config = dict(
    n_layer=14,
    d_model=128,
    n_head=3,
    n_kv_head=3,
    head_dim=64,
    d_mlp=512,
    vocab_size=5265,
    activation='swiglu',
    norm='rmsnorm',
    norm_place='pre',
    norm_eps=1e-06,
    positions='rope',
    rope_base=8170.0,
    rope_fraction=1.0,
    qk_norm=False,
    attn_scale=0.125,
    bias='none',
    tie_embeddings=False,
    parallel_block=False,
    init='uniform',
    init_std_qkv=0.0431,
    init_std_o=0.0,
    init_std_up=0.0431,
    init_std_down=0.0,
    optimizer='muon_variant',
    lr=0.00259,
    lr_mult_down=1.5,
    beta1=0.9,
    lr_head=0.00409,
    grad_clip=2.0,
    warmup_steps=200,
    schedule='wsd',
    decay_fraction=0.672,
    decay_shape='sqrt',
    final_lr_fraction=0.0,
    batch_tokens=8192,
    seq_len=512,
    doc_mask=True,
    train_tokens=92480000,
    steps=11290,
    dataset='wikipedia_en',
)
Each number is 128 + 32 x the weight over its row's rms, rounded and kept within 0 to 255. Layers, rows and columns count from 0. The size above them is the row's rms in percent of the matrix's.

# layer 7 MLP gate, 512x128, rms 0.118, rows 3-20, columns 0-127
size [ 95 101 105  97  87 103  91  99  90  93  94  97 102  89  92  94 102  89]
[[103 147  95 157  79 113 102 114 147  63 114 171 121 122 128 168 103 123  89 120  92 172 149  93 165  90  96 115  66 118 114  58 144 121 143 129 149  83 115 141  99 125 141  27 115 131 122 144 124 148 152 157 144 148 114 128 129 177 119 117  87  92  95 119 121 144 120 126 114 120 129  95 124 140 124 143 160 137 190  76  88  94 163  82 179 181 102 117 128 162 134  95 112 197 100 128 190  91 170 197 152  60 139 100 112 118 129  95 156 110 135  83 137 161 144  56 112  72 126  85 108 136  74 114  75 155 118 137]
 [139 186 141 148 180 127  99 182 134  63 179 169 164  74 129 133 140 191 109  89 124  66 106 135 112 101 162 159 148 148 129 186 133 124 190  75 114 113 162 167 122 174 100 158 149 116 147 102 134 118 133  84 136  98 156 134 166 172 151 131  96 127 110 153  81 119 108 111 154 162 156 134 164 132 135 107 110 137 147 174 114 131 158 232 142 148 122 154  99 131 141 124 146 168  94 125 145  80 159  86  60 137 103 143 125  90 124  45 126 182 134 109 182 162 115  99 120 126 130 103 189 134 134 130 194 148 104 117]
 [131 109  44 157  91 169 107 125 153 155 119  35 139 110 118 135 163 133 142 133 199 116 140 137 105  78  78 140 160 126  91 140 165 169 144 134 110  97 140 161 106 182 111 128 191 127 150 142 128 123 130 107 113 171 132 178  73 140 150 140  91 163 151 156 131 130 137 158 105  97 125 171  84 114  97 129  96 131 141  99  94 183 183 128 171 103 174 126 168 142  87  71 115 129 149 152 105 101 155 173 141  76 115 135 110 175 169 157  91 180 135 138 120 100 131 104  62  91 124  69 196  78 152 160 127 118 158 101]
 [142 130  90 106 119 120 134  86 150 169  60 131 140 130 122 131 172 144  83 196 170 138 137 128 155 113 192  96 132 139 111 162 116  96 113 141 138  61 130 127 107  85 145  96  74 121 105 105 112 103 119 102  84 128 167  40 140  99 117 117 124 138 177 175 111 172 120  99 140 129 136 106 172 140 122 186  78  95 102 116 193 161 174  71 120 139  57 119 162 119 154  83 124  93 149 112 143 123 134  95 178 127 160 124 150 181  94 162 128 127  58 153 145 103 125 154 101 119 144 109  29 168 162 131 144  93 139 108]
 [122 105 121 151 163  68 128  80  97 109 129  82 164  87  65 105 144 120 167 170 143 100 121 106 117 150 174 125 111 108 142 159  95 149 169 117  95 211 167 168 112 141 127 152  69 180 151 137  99  85 161  49 130  81 100 112 128 147 190 105 139 102 161  90 125  82  96 169 130  71 114 112 109  70 103 156 151  72 117 134 160 112 120 129 122 143  89 168 130 164  31 189 111 101 116 109  90 137  85 128 112 118 140 134 123 101 189 120 120 136 121 132 117 100 177 108 100 137 153 132 144  99 144 165 135  87 109  86]
 [109  91 120 135 160 119 153 126 137 124 169 112 168 133 126  71 171 187  92  98 114 164 117 159 127 128  72 118  90 110  88 154 156 135 104 158 131  78 102 115  78 133 111 113  97 148 130 121  69 104 169 143  87 153 150 135 164 134  61 181  98 155 115 133 143 126 146 110 115 144 165 162 131 142 138 123 124 166 104  89 142  96 123 163 109  76 157 153 134 190 166  98 119  97 122 166 217 177 131 145 112 182 123 117 141 196 125 131  35 139 177 109 132 158  89  44  98 107  84 126 128  79 110  61 116 137 126 147]
 [ 64 102 114 121 130 124 106  99 174  84 182 115  96 142 152 112  73 106 144 124 155  96 120  92 135 155 147  64 181 119 131 156 134 139 167 107 122  60  87 141 147  73 116 136 155 167  87 150 113 162 188 181 181 138 126 188  93 117 113 118 139  89 118 160 153 127  87 101 134 201 102 128 138  84 107 135 127  89 148 160  74  93 136  94 101 160  87  91  70 127 107  89  59 123  95 115 109 127 177 116 125  96 147 148 105 148 152 187  95 143 135 142  78  93  91 115 137  38 118 158 108 145 128  98 114 107 117 128]
 [120 116 149 107 103 151  85 114 143 130 168  54 156 140 120  92 109 109  83 180 160 138 168 148 144 132  96 116 123  98 142 101 190 122 164 128 146 133 119  48 134  66 120 135 131 147 141 116 111  58 107 170 160 148 221 134 104 161 164 167 146 187 116 119 120 132 157  97 107 154  91 152 170 101 110  89 178 100  99 120 144 140 193  72 188 105 138 122 175  56 165  71 113 169 115 154 130 101 125  88 178 114 111 122 103 147  95 141 110 144 173 150 138 117 192 132  93 177 124 133 102  84 127 160 133 126 124 137]
 [128 162  76 150  84  97 117  91 120 190 141 112  59 102 149 161  93 152  85 105 147 147 120 131 121 165  70 132  75  61  77 125 160 124 136 146 129  61 119 147 113  98 139 133 137 150 168 106 140 124  44 171  96  89 123 144  92 132  93 118  93  99 156 119  82 149 109 146  90 129 132 101 109 182 125  84 135 116 168 149 159 131 129 214 141 116  60  97 161 129 146 125  87 142 113 138 137 138 148  49 147 153  92 145 125 107 129 173 147 174 170 146 103 149 228 126 101  94 131 152 109 121  90 103 138 139 147 128]
 [199 168 113 139 107 153 148 105 134 114 130 148 134 128 142 133 102 140 101 160 103 160 120  69 144 116 136 139 160 117 162 238 144  88 150 135 148 127 176 109 124 179 144  94 124 156 134 143  84 103 191  83 121 167 135 109  96  96 159 167 169 147 161 146  83 159 103 106 141  75 107 160 117 114 111 173 128 145 165 136  99 150 193 136 110 123 124 115 175 124 132 101 114 105 106 110 182 152 126 154  89 103 126  47 116 125 122 110 180 113  66 139 148 102  95  79 198 170 155  75  93 119 161 168 156 138  61 166]
 [ 79 124  62 142 110 147 121 139  79 126 130 115 178  99 133  90 124 136 102 120 128 121 150 138 154 149   0 134  94 103 168  89 112 140 153 124 154 117 116 132  97 139 153 130 178  99 126 136 152 119 158 119 133 111  78 153 155 132 154 119 128 118 133 102 201 191 162  63  98 120 110 141 140 106 105 182 118  99 160 108 135  40 159 129 241 151 147 101 179 133 122 150 122 142 144  70 129 128 176 135 125 148 137 146 103 103 136 178 128 136 113 108 116 146 179  88 169 100 126 145  94  98 126 165 164 167 140 183]
 [157 184 141 116 145 107 153 140 134  89 123 149 175  97  64 146 160 136 138  72 125 137 128  48 150 127 125 143 131 124 198  71 137 104 137 136  81 151 103 131 163 118  80  93 126 146 133 165 104 130 158  65  56 106 134 141 112 126 131 152 205 146  94 156 163 123 118 192 144  78 146 110 137  95 112 166 116 150 103  68 151 119 103 128 123 176 188 121 123 140  92 168 154  88 122 132 114  82  71 104  89 149  82 106 144  92 103 131 110  39 147 140 130 129 203 140  99 109  60 133 103 119 122 152 133 139 161 122]
 [121  94 193 169 159 152 129 100 144 104 166 140 102 126 149  93 132 168 136  97  90 171 162  98 110 197 130 117 145  98  94 164 108 119  39 217 140 137  91 111 138 144  80 170 119  81 136 118 101 170 126 152 159 120 145  98 115  87 180 190 100 140 113 179 115 107 134  97 106 147 119 141  93  99 126  94  83 140 146 127 182 167 156  78 117 109 130 147  81 158  83 174 109 151 104  74 103 183 156  48 171 123 111 150  97 158 130 146 160  88 126 138 163 121 149 131 128 147 127 131  70  88 143 132 171 109 144 147]
 [157 127  94 103 183 103  65 152 119 207 167 130 143  99 153 136 146 112 168 140 161 122 119 171 107  97 113 117 149 181 151 125 154 153 163  74 137 159 167  50 145 158  81 107  93 149 144  83 118 162 131 184 128 136 161  90  93 133 133 125 126 117 195 163 117  84 138 137 153  89 176 187 133  82 134 148 134 111 126 131 175 193 192 113 120 157 126 118 147  98 105 164  47 116 110 114  86 143 148 139 128 101  57 119  84 115 149  75  97 143 105 172 145 183 148 137 139 155 104  79 156 124 131 130 104 149 115  84]
 [108 122  94 121  65  84 117 152 159  59 129  79  94 129 129 117 132  70 133 160  98 114 115  89 140  47  93 117  72 158 143  86 121 152  94 163 126 104 117 174 183 141  87  70 127 119  99 162 107 199 152 177 142 127 159 106 130 117 102  81  94 138 136 128 130 101 123 135 183 108  47 114  93 137 103 131 177 110 176 116 124 105 109 124 149 161 154 117 130 166 113 127 180 111 160 110 178 110 127  89  88 146 176  89 119 141 105  84  63 158 156 157 125 122 118 130 107 161 114 122 189 165 184 136 188 131 110 100]
 [166 145 162 165 123 124 101  90  94 117 111 120 158 113 136  98 103 124  83 109 125 149  73  89  61 114 155 201  89 147 125 151  76 142 142 130 113 108 108 120 173 110 212 108 145 153 147  87 117  43 166 106  59 188 144 145  51  88 179 126 109 144 169 167  91 195 112 172 125  69 180 115 137 136 103 145  93 133 141 122 117 119 177 149 177 135 126 130 149 130 113 155 131 150 126 159  80 147 132 118 114 155  82 129  99 102 170 101 105 129 135  84 135 112 156  99 134 129 120 138 155 130 168 108 214 114 134 133]
 [111 100 143  86 117  66  99 144 123 127 152  57 117 102 116 127 115  96  77 162 163 198 133 150  93  96  69 105 175 145  79 161 115 150  92 133 146 135  79 140  96  75 141 154 129 122 138 137 178 180 122 181 122  94 126 204 110 151 136 131 132 140  85 120 117 167 105 114 115 136  54  91  82 186  80  89  92 149 145 153 111 114 157 172 137 110 116  64 117 136  81 158 111 134 100 132 135 125 122 172 134 134  99 111 100  98 128  76 188 168 112 132 104 169 180 146 147 181 111 152  98 161 121 114 141 167 192 153]
 [118 116 112 104 140 146  91 147 132 140  77 114 149 151 155 152 155  84 160  67  94 115  77 112 172 130  73 134 104 171 198 131 121 183 164 121 167 167 117 131 168 127 104 122 168 153 146 101  98 119 113 121 108  80 174 161 115 135 112 102 135  84 129 158 116  82 103 172  97 185 120 159 109 176 101 125 122 141 136 138 191 143 182 155  98 185 144 168 170 127  96 149 115 124 144 112 125  87 126 146 101 115 200 164 122 152 125 113  52 132 114 115 111 215 105 167 119  62 102 139  77 101 105 107 189 141 177  99]]
# layer 7 MLP up, 512x128, rms 0.112, rows 3-20, columns 0-127
size [ 90 105  99 103 101 107  93  94  89  86  93  97 100  94  92 101  96  91]
[[ 59 113  93 139 138 166 176 138  80  95  65 134 157 169 110  92 112 131 142  72  82  78 159 115 154 116 164 125 158 118 193 137 136 150 127 149 108 166 129 156  99 117  88 142 138 136  96 184 142 159 103 103  83 138  78 118 134 169  72 136 112 111 152 135  67 137  85 132 216 119 133 180 117 106 170 139  97 126 123 116 118 109 125 157 141 157  99  98 142 157 104 134 129 147 157 219 103 121  89 146  91  95 167 136 104  99 158 145 136 120 156 113 119 114 105 146 165  88 126 116  90 120 213 192  67  81 148 142]
 [139 130  88 103 128 165 115 101  82 179 129  64 128 136 113 101 143 151 131 105 131 159 244 107 106 121  87  93 160 100  97 151 124 125 115 138 160  83 128 124 168 196 132 103 164 146 176 125 158 108 113  65 172 151 132  93 100 117 133 135 131  65 160 115 101 151  76  81  88 204 206 103 153 159 150 169 113 112 114 120 163  98 138 175 153 126 101 120 126 104 124 119  95 153  84  99  96 104 169 100 111 111 103 151 111 119 127 152 120 146 168 130 148  79 115 152 112 102  57 155 105 119 141 134 102  88 126 206]
 [ 83 138 122 118 119  86 154 125 114  90 146 122 130 137 112  78 101 116 143  60 133 108  90 118 130 123 120 134 145 171 129 108 164 121 197 146 134 170  92 116 125 115 162 132 146  98 125 115  89   0 154 111 176 204 140 143  65 109 144 104 149 107 132 124 171 134 120  96 127 135  90 119  78 136 150 145  94 147 157 128 103 132 152  75 132 104 148 138 162 154  94 109  83 148 151 115 169 151  92 160 132 108  58 114  81 142 125 140 102  82 130  93 121 129 110 145 161  52 100 116 128 213  70 151 138 160 177  75]
 [159 173 142  84 125 143 165 139 219 132 111 172 168 122 129  80 117 161 103 156 135 133 145 134 131 125 145  94 101 181 118 143 153  88 125 117 132 151 107 139 116 167 172 121 101 150 154 131  69 170 138  96 149 128 147 150 146 106  74 113  76 102 149 160 156 128 230 194 165 177 139 133 196 149 108  95 128 109 136 103 163 131  49  79 165 164 169 117 110  95 160 121 132  96 144 125 147 150 167 178 118 149  88 158 141 178  92 103 122 165 107 139  55 177 159 159 144  88 141 165 119 102 159 141 141  98 136 108]
 [117 131 158 142  96  52 136 116 119 150 146 101 179  63 122 126 141 117 128  94 135  96 146 175  90 115 157  73 136 166 171 100  84  71 157 120 165 170 152 176 132 105 122 150 113 147 104  99 132 141  58 102 186 104 136  98  75 220 122 129 161 168 100 145 102 127  79 119 131  92  64 140  90 140  86 131 157 119 112 111 170  97 111 100 160  74 201 133 148 122 116 107 150  81  90 105 154 182 141 157 130 149 112 134 105 120 120 179 148 131 149 160  68  96 149 163  82 175  94 138  99 142 109 125 159 143 156 152]
 [134 130  71 136  91 126 133 117  97 103 137 109  77  96 193  63 116 163 120 138 146 154 145 106 188 162 141  90 106 159 154 145 154  93  70  99 120  92 109  76 110 182 151 147 122 135 128 183 108  79 167 175 112 130 172 105 158 153  55 126 130  67 126 159 107 115  79 167 113 179 149 120 136  99 153 134 185 152 184 146 140 169 127 125  99 130  96  72  59 129 127 205 106 172 127 120 151  69 117 102 167 112 129 123  87 115 147 162 115 121  54 139  93 104 150 100 122 133 109  95 126 115  92 146 103 107 144  94]
 [115 196 123  89  73 177 151 137 169 166 104 139 142 152  70 105 147 183 131 137 109 134  80 178 161  79 145  87 136 129 139 118 116  98 191  93 155 118 104  91 122  91 122 149 165  95 117 166 154 126  86 151  97  85 114  65 116 125 142  84 111 147  77 173  99  79 149 181 107 192 154 117 142 127 169 152 117 122 142 142 107 143 106  45 128 123 138 126 153 128 161 130 168 113 108 148 152 127 156  81 116  45 167 134 115 108 153  99  97 130 139  50 185 166 105 131 144 124 130 107 139  90  73 153 113 100 112  82]
 [139 172 157 196 101 144 128 143 110  64 133 134 106  93 142  98 137  89 152 102 141  98  83 137 135 101 117  61 181 140 140 157 170 124 186 106  88 133  81 149 104 113 136 150 143 104  45  97 168 111  55 152 121  85 153 189 111 106 189 114 195 131 132 142 122 139 123 154 114 140 108 178 102 184 113 157 197 132 110 127  93 102 138 143 138 165 149 140  92 125 123 142 129  85 137 110 161 126  80 162 104 141  83 128 129 181  92 128 149 135 194  66 146  86  99 133 137 134  94 161 153 101 125  52 162 131 139 104]
 [125 161 118 106  76 115 185  82 103  66  83 110 121 105 121 106 123 137  78 108 156 121  90 121 106 166 137  84  91  63 178  60 134 110 123 150 116 199 144 202 156 133 159 135 119 151 133 126 139  86 145 137 125 173 146 141  98 102 118  76 150 142 154 112  93 146  86  56 166  92 134 124 129 152 182 110 112 109 195 136 150 100  80  71 100 164 104 107 119 124 168 152  90 170 116 152 131 183 156 123 182 123 129  82 105 126 155 177 125 138 149 121 111 109 106 133 170 146 107 103 117  97 204 152 111 183  83 134]
 [214 125 169 169  99 126 164 137 145 109 107 145 163 124 160 134  85 135 116 172  91 156 155 111 173  77 155 141 105  87 138 221 144 159  85 129 152 124 170 137 123 157  99  72 146 190  90 106 112 131 175  97 112 162 151 156 159 120 131 157 108 122 171 140 159 116 118 108 125  96  98 179 173  98 139 125 120 161 143  86 158 154 169 125  99 144 131 106 164 164 145  84 137  91 106 109 149 137 115 130 110 117 121  84  22 157 134  92 136 101  84 137 122 100 120 119 184 179 153  61  91 131 145 189 183 139 115 135]
 [137 142  98 125 107 152 145  64 133 130 121  57 154 160 106 172 123 188 202  97  99 136 120 108  96 118 141 175 152 109  83 140 152  88  86 130  95 171 127 133 154 165 122 119 131  70 172 130 162 105  99 146 115 150 140 110 106  95 128 179 198 108 118 135 149  72 156  83 190  84 135 144 188 149 133 128 159 113 108 120 133 120 159 143 135 134 129 210  90 103 124 126 123  86  87 102 140 147 130 119  95 157  84 156 173  85 109 108 162 162 160 199 128 181 186  80 116 156 123  82 146 114  78  89 165 120 151 147]
 [144  91 112 180 128 122 161 163 135  84 159 138 151  87  43 161 143 126 148 146 111 142 150  88 118  73  95 110 125 139 189  77 141 110 146 120 175 142 122 153 178 141 112  97 122 140 111  31 131 113 129  96 115 126  86 116 147 116 168 132 146 109 132 135 108 103 122 105 125 120 121 196 126 119 179 174  83 100 100 104 134 188  75 156  84 170 147 124  99 131  84 119 113  90 133 161 115 133  65 146 143 109 116 168 188 119 169  92  92 134 121 129  65  89 135 125  66 145  83 125 191 130 140 160 125  43 104 108]
 [181 143 122 133 160  98 140 153 145 144 101 157 110 122 127  99  86 140 100  89 137  82 140 146 111 162 139 121 157 165 136 158 134 154 168 122 144 128  97  85 112 116 122 165 105 125 137  81  85 181  97 145 113 156  68 108 152 133 104  62  89 119  70 122 131  86 212 197 126 192 107 133 129 145  94 110 109 142  83  86  32  75  87 136 169 138 113 162 166 100 144 134 174 129 158 141 112  98 144 174 124 162 133 102 120  88 123 165 137 145 116  78 115  85 169 175 206 114 118 186 160 156 117 170 124 104 141 151]
 [130 170 145 127 102  98 101 110 132  75 181 100  81 105 137 167 141  55 125 123 130 119 140 147 138 107 124 113 135 105  65 113 126 132 117 164 190  98 136 123  93 144 190 105 121 113 149 147  83 153 103  97  51 193 164 156 150 157 183  93 136 179 154 103 116 125 115 184 115 152 111 102  39 185  98 105  81 132 125 127 142 129 130 152 143 166  60 151 132 171 191 116 176 185 140 111  98 123 104 106 135 127 143 119 160 147  96 109 104 213 108 119 159  93 176 135 172 127  85 127 116 118  95 145 145 105 132 157]
 [ 89 126 135  89 144 106 177 148 119 224 118  70 111 109 145 136 115 136 131 146  86 179 152 124 108 124 181 119  93 127 135 125 154 136 115 117 145 163  93 115 183 144 142 139 121  82 156 140 116  94 134  79  83 155 144 170 136 163 138 166 193 185 157 121 195 152 102 179 102  96 149 135 156 137 138 108  79 140 103 113 124 130  43 179 119 140 133  34  94  79 157 101  86 127 107 177 104 148 123 112 147 162  90 143  84 149 170 156 142  86 121  91  90  97 116  97 131  86 174 114 132 119 137 116 139  59 107 115]
 [ 99 115  85  73 115 101 104 190 157 112  82 149 159 129 154 129 190 143 149 155 167 141 119 135 144 154 130  95 133 182 166  80 174 106 100 143 133 127 174 122  77 156  85 178 163  58 154 174 150 112 106 205 158 100  71 203 165 146  52 123 156 136 143  75 134 117 179 156 129 159 105 142 142 139 147 149 158 137 118 103 180 100 151  76  88  99 107 135 112  78 101 121 151 174 134 131 137 106 148  95 136  97 122 109 137 173 145 129 167 162 133 113 163 146 112 178 116 152 114 132 108 126  67  93  79  97 139 154]
 [113 152  86  94 116 148 110 222 123  98 178  98 152 109 129 158 108 132 112 177 191 163 128 132  93 123  30 164 151  62 141 121  63 160  74 103 131 113 151 133 132 116 160 106 121 138 123 131 172 160 110 128 142 117 144 130  77 163  93 129 121 166 142 153 167 164 150 123 101 197 111 172 108 181  90 199  96 128 102 161  93  97 157 164 199 111 149 123 101  79 154 162 136 168 108 156 116 114  92 165 124 117 118 104  73 143 121 131 139 163 136 177 106 143 118 160 129 125  97  93  88 102 107 139 114 173 153  93]
 [157 194 136 192 197 190 130  82 126 106  98 144 148  94 113 114  95 106 107  77  90 146  87 125 144 138  84 153 170 122 198 102 100 121 168 137 199 148 151 105 108  89 148 118 186 179  73 173 163 123 140  86 142  79 149 164 109 146 154 137 132 134 158 110 133 115 114 151  75 189 135 146  57 136  89 136  92 149 145 143 128 132 143 140  80 176 112 103 160 157  71 131  80  72 171 117 126  92 123 108  93 168 130 160 115  99 162 106 103  90 150  99 127 110 158  94 156  95 149 123  92  88 120 108 162 121 115 132]]
# layer 7 MLP down (transposed), 512x128, rms 0.15, rows 3-20, columns 0-127
size [ 94 102 101 101  99 105  92  95  92  94  93  95 102  94  97  93  97  90]
[[ 84  77 148 112 109 130  75 124 153 144 151 139 135 157  92 115 125 114  93 141 129 207 126 144 108 174 143 143  74 123  94 192 195 164 136 107 161 100 182 108 105 124 129 100  61 131 140  99 140 103 118 161 170 146 155 114 123 103 165 127  77 104 159 109 114 152 144 157 193 194  75 145 162 142 129 143 144 154 155  96 115 164  99 202 109 176 126 147 167 129 191 135  40 151 101 127 149 130 124 160 144 136 146  82 140 168 118 142  94 109 138 162 124 162 131 104  96  70 122  73 137 184  78 121 114 158  89 135]
 [124 131 133 141 119  89 144  94 136  88 126 153 142  79 186 112 124 188 118  76 127 119 176  91 118 158  94 139 111 104 106 158 120 165 123  86  41 137 132 120 167 131 144 208 131 106 187 162 144 126 180 151 137  96  72 115  88 150  80 167 100 114 139 142 112 151 111 108 109 136 147 158 102 115  87  69 141 105 151 111  60  98 169 130 153 139 151 161  76 134 133 129  85 122  60 167 118 166 128 138 112 148 159 131 122 152 131 100 158 111 116 169 107 111 188 102  53 123 127 149 176  71 187 137 168 180 172 140]
 [173  97 172 151 142 123 109 141 164 119 163 168  59 174 105  38 141 113 188 147 113 138  90 117 188 134 104 132 136 129 164 158 138 154 154 127 112  82 129 151 101 138 149 100 189 106 143 118 170 132 180 129 102 176 106 164 191 162 119  98 105 161 129 181 174 191  67 180  91 124 109 166 108  82 139 158 102  97 140 130 123 149 103  72 119  87 129 131 162 124  98 132 152 151 120 163  85 102 125 138 122 140 124  92 107 166 138 107  77  47 120 107 162 145 141 149 130 108  92 160 150 198 101 169 137 129 158 151]
 [ 80 126 150 179 153 160 169 167  96 155 153 110  43 135 141 169  63  88 130 175 130 143 100  97 128 151 116 143  80 126 122 122 188 177 110 123  94  64 153  94  83 145 105 122 110 125 176 143 142 146 102 157 180 100 129 203 110 143 192 150 173 118 113 101 159  79 127 156 148 119 200 157  98  68 154 138 169 144 162 111  69 116 115 142  95  87 113 119 150 169 148 110 118 142 109 134 143 148  95 100  74  98 179  90 100  95 128  92 104 180 137 128  82 130 117 135 113 177 154 126 126 156 182 144 131 117 102 137]
 [151 149 177 116  92 141  98 150 114 132 127 155 104  74 102  66 128 109 141  71 104 138  81 133 150 125 146 124 132 180 155  94 112  91 112 158 113  77 155 141 141  80 187 124 106 125 105  76 106 152  81  76 168  72 145 124  96 186 114 133 171 120 101 117 155 127  63 167 117 104  94  90 151  71 103 142 134 131 116 129 134 104 129  96  79  79 138 109 147 146 142  55 127 134  62 110 185 166 167 124 118 143 150 183 172  71 116 168 140 164 150 131  95 155 108 206 109 174  99 159  92 128 141 133 106 118 166 171]
 [100  98 154 131 197 130  94 122 147 131 122 169 190 105 161 136 145 125  86 119  96 103 130 111 132 131 202 145  88 124  56 131 124 158 125 159 130 119 158 128 123 165  95  74 131 103 122 132 140 153 118  80 142 123  79 155  70 128 135 156 159 136 144 143 189 139  67  88  58 105 138 179  95 132 138  94 129 160 105 120  89  82 118 100 135 156 150 161 125 150 155  95  72  51 130 149 123 202  79 123  68 146 118 109 121 213 109 148 118 134 127 150  73 112 138 159 157 143 101  69  85  82 171 126 126 101 133 138]
 [114 118 107 142 191 146 179 131 131 157 111  92  78 105 114  69  62 143 123  62 131 138 194  62 158 164 152 119 130 141  94 127  95 125 108 161 113 112 145 172 144 110 136 139 133 113 124 121 153 128 179 115  99 159 137 161  66 128 104 142 133 120 144 161 139  98 144 138 132  94  33 132 136 132  64 126  79  79 222 182 127 119 174  84 135 136 155  98 145 132 125 127 134 181 133 133 126 145 131 164 137 115 118 153 110 155  87 116 138 121 114 150  33 115 168  66  79 102 152 141 160 104 181 109 149 149 149 158]
 [120 154 146 155 177 109 149 148 159 120 143  95 101 135 134 163 107 201 113  55 144 119  69 201 126 173 185 119 129  94 115  84 166 133  92 103 128  78 145 141 164 133 169 121 142 132 151 110 124 188 103  77 174 108  85 116 134 137 131 117 105  70 148 123 119 129 134 180 118 168  88 169 143 149  73 141 109 191 167 140  99 121  87 168 156 212 169 132 159 127 107 127 143 133 147 140 138 120 108  92 157 120 175 127 103 100 150  71 108 124  68 169 151 137  99 121  72  71 142 133  99  73 138  88 145  95 164 145]
 [123 148 124 144 103 155 138 144 169 181 144 137  81 137 142 181  99  98 166 115 128 122 151 157  92 148 124 185 118 108 102 169 166 130 166 143 126  49  99 161  75 153  91  67 120 111 135 105 168  99 126 145 170 164  74 148 133 134 167  81 145 108 190 111 136 205 116 163 138 208  65  70 151 160 168 119 136 132 118 139 111 171 152 135 113  72 156 130  93 144 116 137 135 173 127 121 170 112 109 136 131 107 158 160 143 153 140 149 142 118 167 103 112 169 188 103 136  71 167 204  91 126 105 121 187 137 137 157]
 [101  79 152  97 141 110 170  99 134 121 115 131 150 116  67 131 112 134 152 153 149 137  95 114 120  91 100 123 103 177  85  92 116 169 122 140  54 137 118 172 196  83 168 141 152 131 173 153 103 122 148 109  86 113  91 124 178 174 128  90 148  87 137 151 172 102 171 181 169 161 124 137 112 136 167  97 121 103  78 124  75 121  77 103 134 117 116 126 122 130 118 121 167 112 190  93  89  82 176  62 134 131  74 118 145 138  95 110 128 100 139 142 151 133 136 187 107  88 133 145 198  97 105  65 130 118 226 125]
 [100 138  69 133 146 184 204 169  89 109 109 146  84  76 121 126 131 103 105  84  96 126 124 121 164 105  91 176 156 147 117 125 131 115 126  82 142 162 147 116 139 157 154 131 159  96 162 119  90 126 134 116  78 165 119 178 129 125  71 144 124 128  99  84 174 157 167  79 208 108 140 119 126  98 104 108  71 106 164 141 112  88 137  90  99  44 129 152 151 125 113  96  95 123 142 130 150 162 120 114 126 133 163 189  78 154  89 121 158 121 101 117 158 183 163 100 151 179  87  92 138  84 122 200 147 191 153 148]
 [118 125 129  99 104  99 204 137 142 134 150 126 117 124 141 200  95 145  85  98 176 119 149  64 119  99 114 164  90  75 166  95 124  66 122 172 104 108  93 106 147 123 167  81 172 186 179 119 119  97  88 129 131 110  71 109 155  92 174 107 141  92 132 144 114 131 161 166 126  86 112 148 157 120 149 168 127  76 196 101 125 201 106 154  93 212 124 143 115  92 120  73 116 124 136 183 131 127 116 113  69 113 146  72 123 140 186 148 149 127  62 125  96 128 147 161 128 128 102 150 100 112 106 112 132 133 162 106]
 [106 116 161  89 154 138 163 124 122 133 144 154  92 119 108 101 167  54  91 115 106 198 131 195 117 140 147 154 183 137 122 132 107 151  88 130  89 140 126 127 149 113 156 183 123 115 157 128 116 180  87 117 181  72 157 158 126 100 146 143 128 125 128 129 144 181  97  42 115  91  91 152 139 155 170 112 143 165 159 166 155 182 191 160 107 112 187 116  62 112  90 131 122 127 100 157 179 102 126  56 127 149 199 154 170 152 104 122 136  97 129 163 165 116 127 135 137 190 160 123  72 125 157  97 121  95 108 103]
 [118 177  79 151 159 139 137 109 125 137 116 124  69 173  86 116 152 108 112 157 138  69  89 194 169 124 126 136 148 126 108 128 112 162 166 133 118 179 164 150 184 128  83  64 160 129 140 104 104 136 146 120 120 132 121 142 162 149 136 128  87 114 184 121 112 144 109  92 145 145 114 144  82 111 188 104 131 133 132 169 158 124  99 180 147 146 132 197 139 188 139 132 133 152  60 130 111 124 117 144  91 154 229 113 181 195 100 110 146 130 185 108 151 132 230 124  82 129 149  83 126 121 141 112 134 131 143 185]
 [154 132  89 126 123 116 137 143  86 131 114 102 105  76 136 126 155  92 151  71 145 110  66 123 147 139 133 150 151  66 167 100  79 127 145 123 136  68 109 101 119 138 159 130 127  97 162 150 112 147 119 126 162 135  94  88 109 132 120 131 123 117 129 117  94 182 148   0 124 123 156 161 103  89 144 128 177 159 130  61 110 147 167 120  97 187 119  96 104  86  87 122 147 153 139 143 174  92  93 119  83 140 140 169 103  89  92  84  82 113 144 203  95  62  95  94 157 138 134 131 119 162 163 120 137 117 145 158]
 [145 126 132 110 137 124 172 100 183 117 107 170 102 110  43 107 168 173 154 132  98 102 161 134  68 105 122 134 167  73 144 161 147 151 100  82  82 155 174  79 194  85 104 197 153 167 125 101  91 113 124 140 125 111 156 135 137  93 183 176 114 126 157  91 133 144  93 149 175 116 174 125  78  97 141 161 156  92 101 140 104 108 135 101 121 148 162  94 161 149 140  62  85 155 127 171 152  55 143 105 124 160 107 159 151 132 122 150  73 109 165 122 124  70 140 176 126 103  65 152 134 137 146 105 137 135 182 136]
 [139 120  31 139 119 135 105 126 116 104 172  32 136 135 201 148 163 161 116 112 164 107 120  82 176 139 116 155 118 127 171 144 102 110 167 125 195 131 162  91 110  26 158 133 113 138 111  96 102 128 125 102 170 107 166 100 153 146 135 124  40 131 119 110 153 140 152 126 134  83 124 164 121 200  92 113 128 139 120 141 138  78 107 119 116 136 153 103 169  99 109 119 115 149 152 101  80  78  95 185 160 160 151  86 149 105 110  98 113 139 134 109 142 125 106  85 159 104 158 158 182 108 131  96 172 175 101 104]
 [142 125 146 104  86 145 189 106 190 128 109 211  66  96 115 155 134 135 150 161 106 100 123 138 130 150 133 167 137 129  96 131 162  76 161 108  90 163 162 125 118 135 200 108 111 123 136 162  95 135 106 159 216 173 175 148 148  92  91 110 136  96 109  77  75  75 170 172 103 154 124  94 143 133 147 147 136 136 171 145 122 168 125 176 120 106 127 103  61 132  68 139 189 128 125 145 110 148 157 101 159  95 162 125 169 121 133 139  97  66  93 192 101  80 120 131  67 101 138 131 155 158 102 162 118 121 146 105]]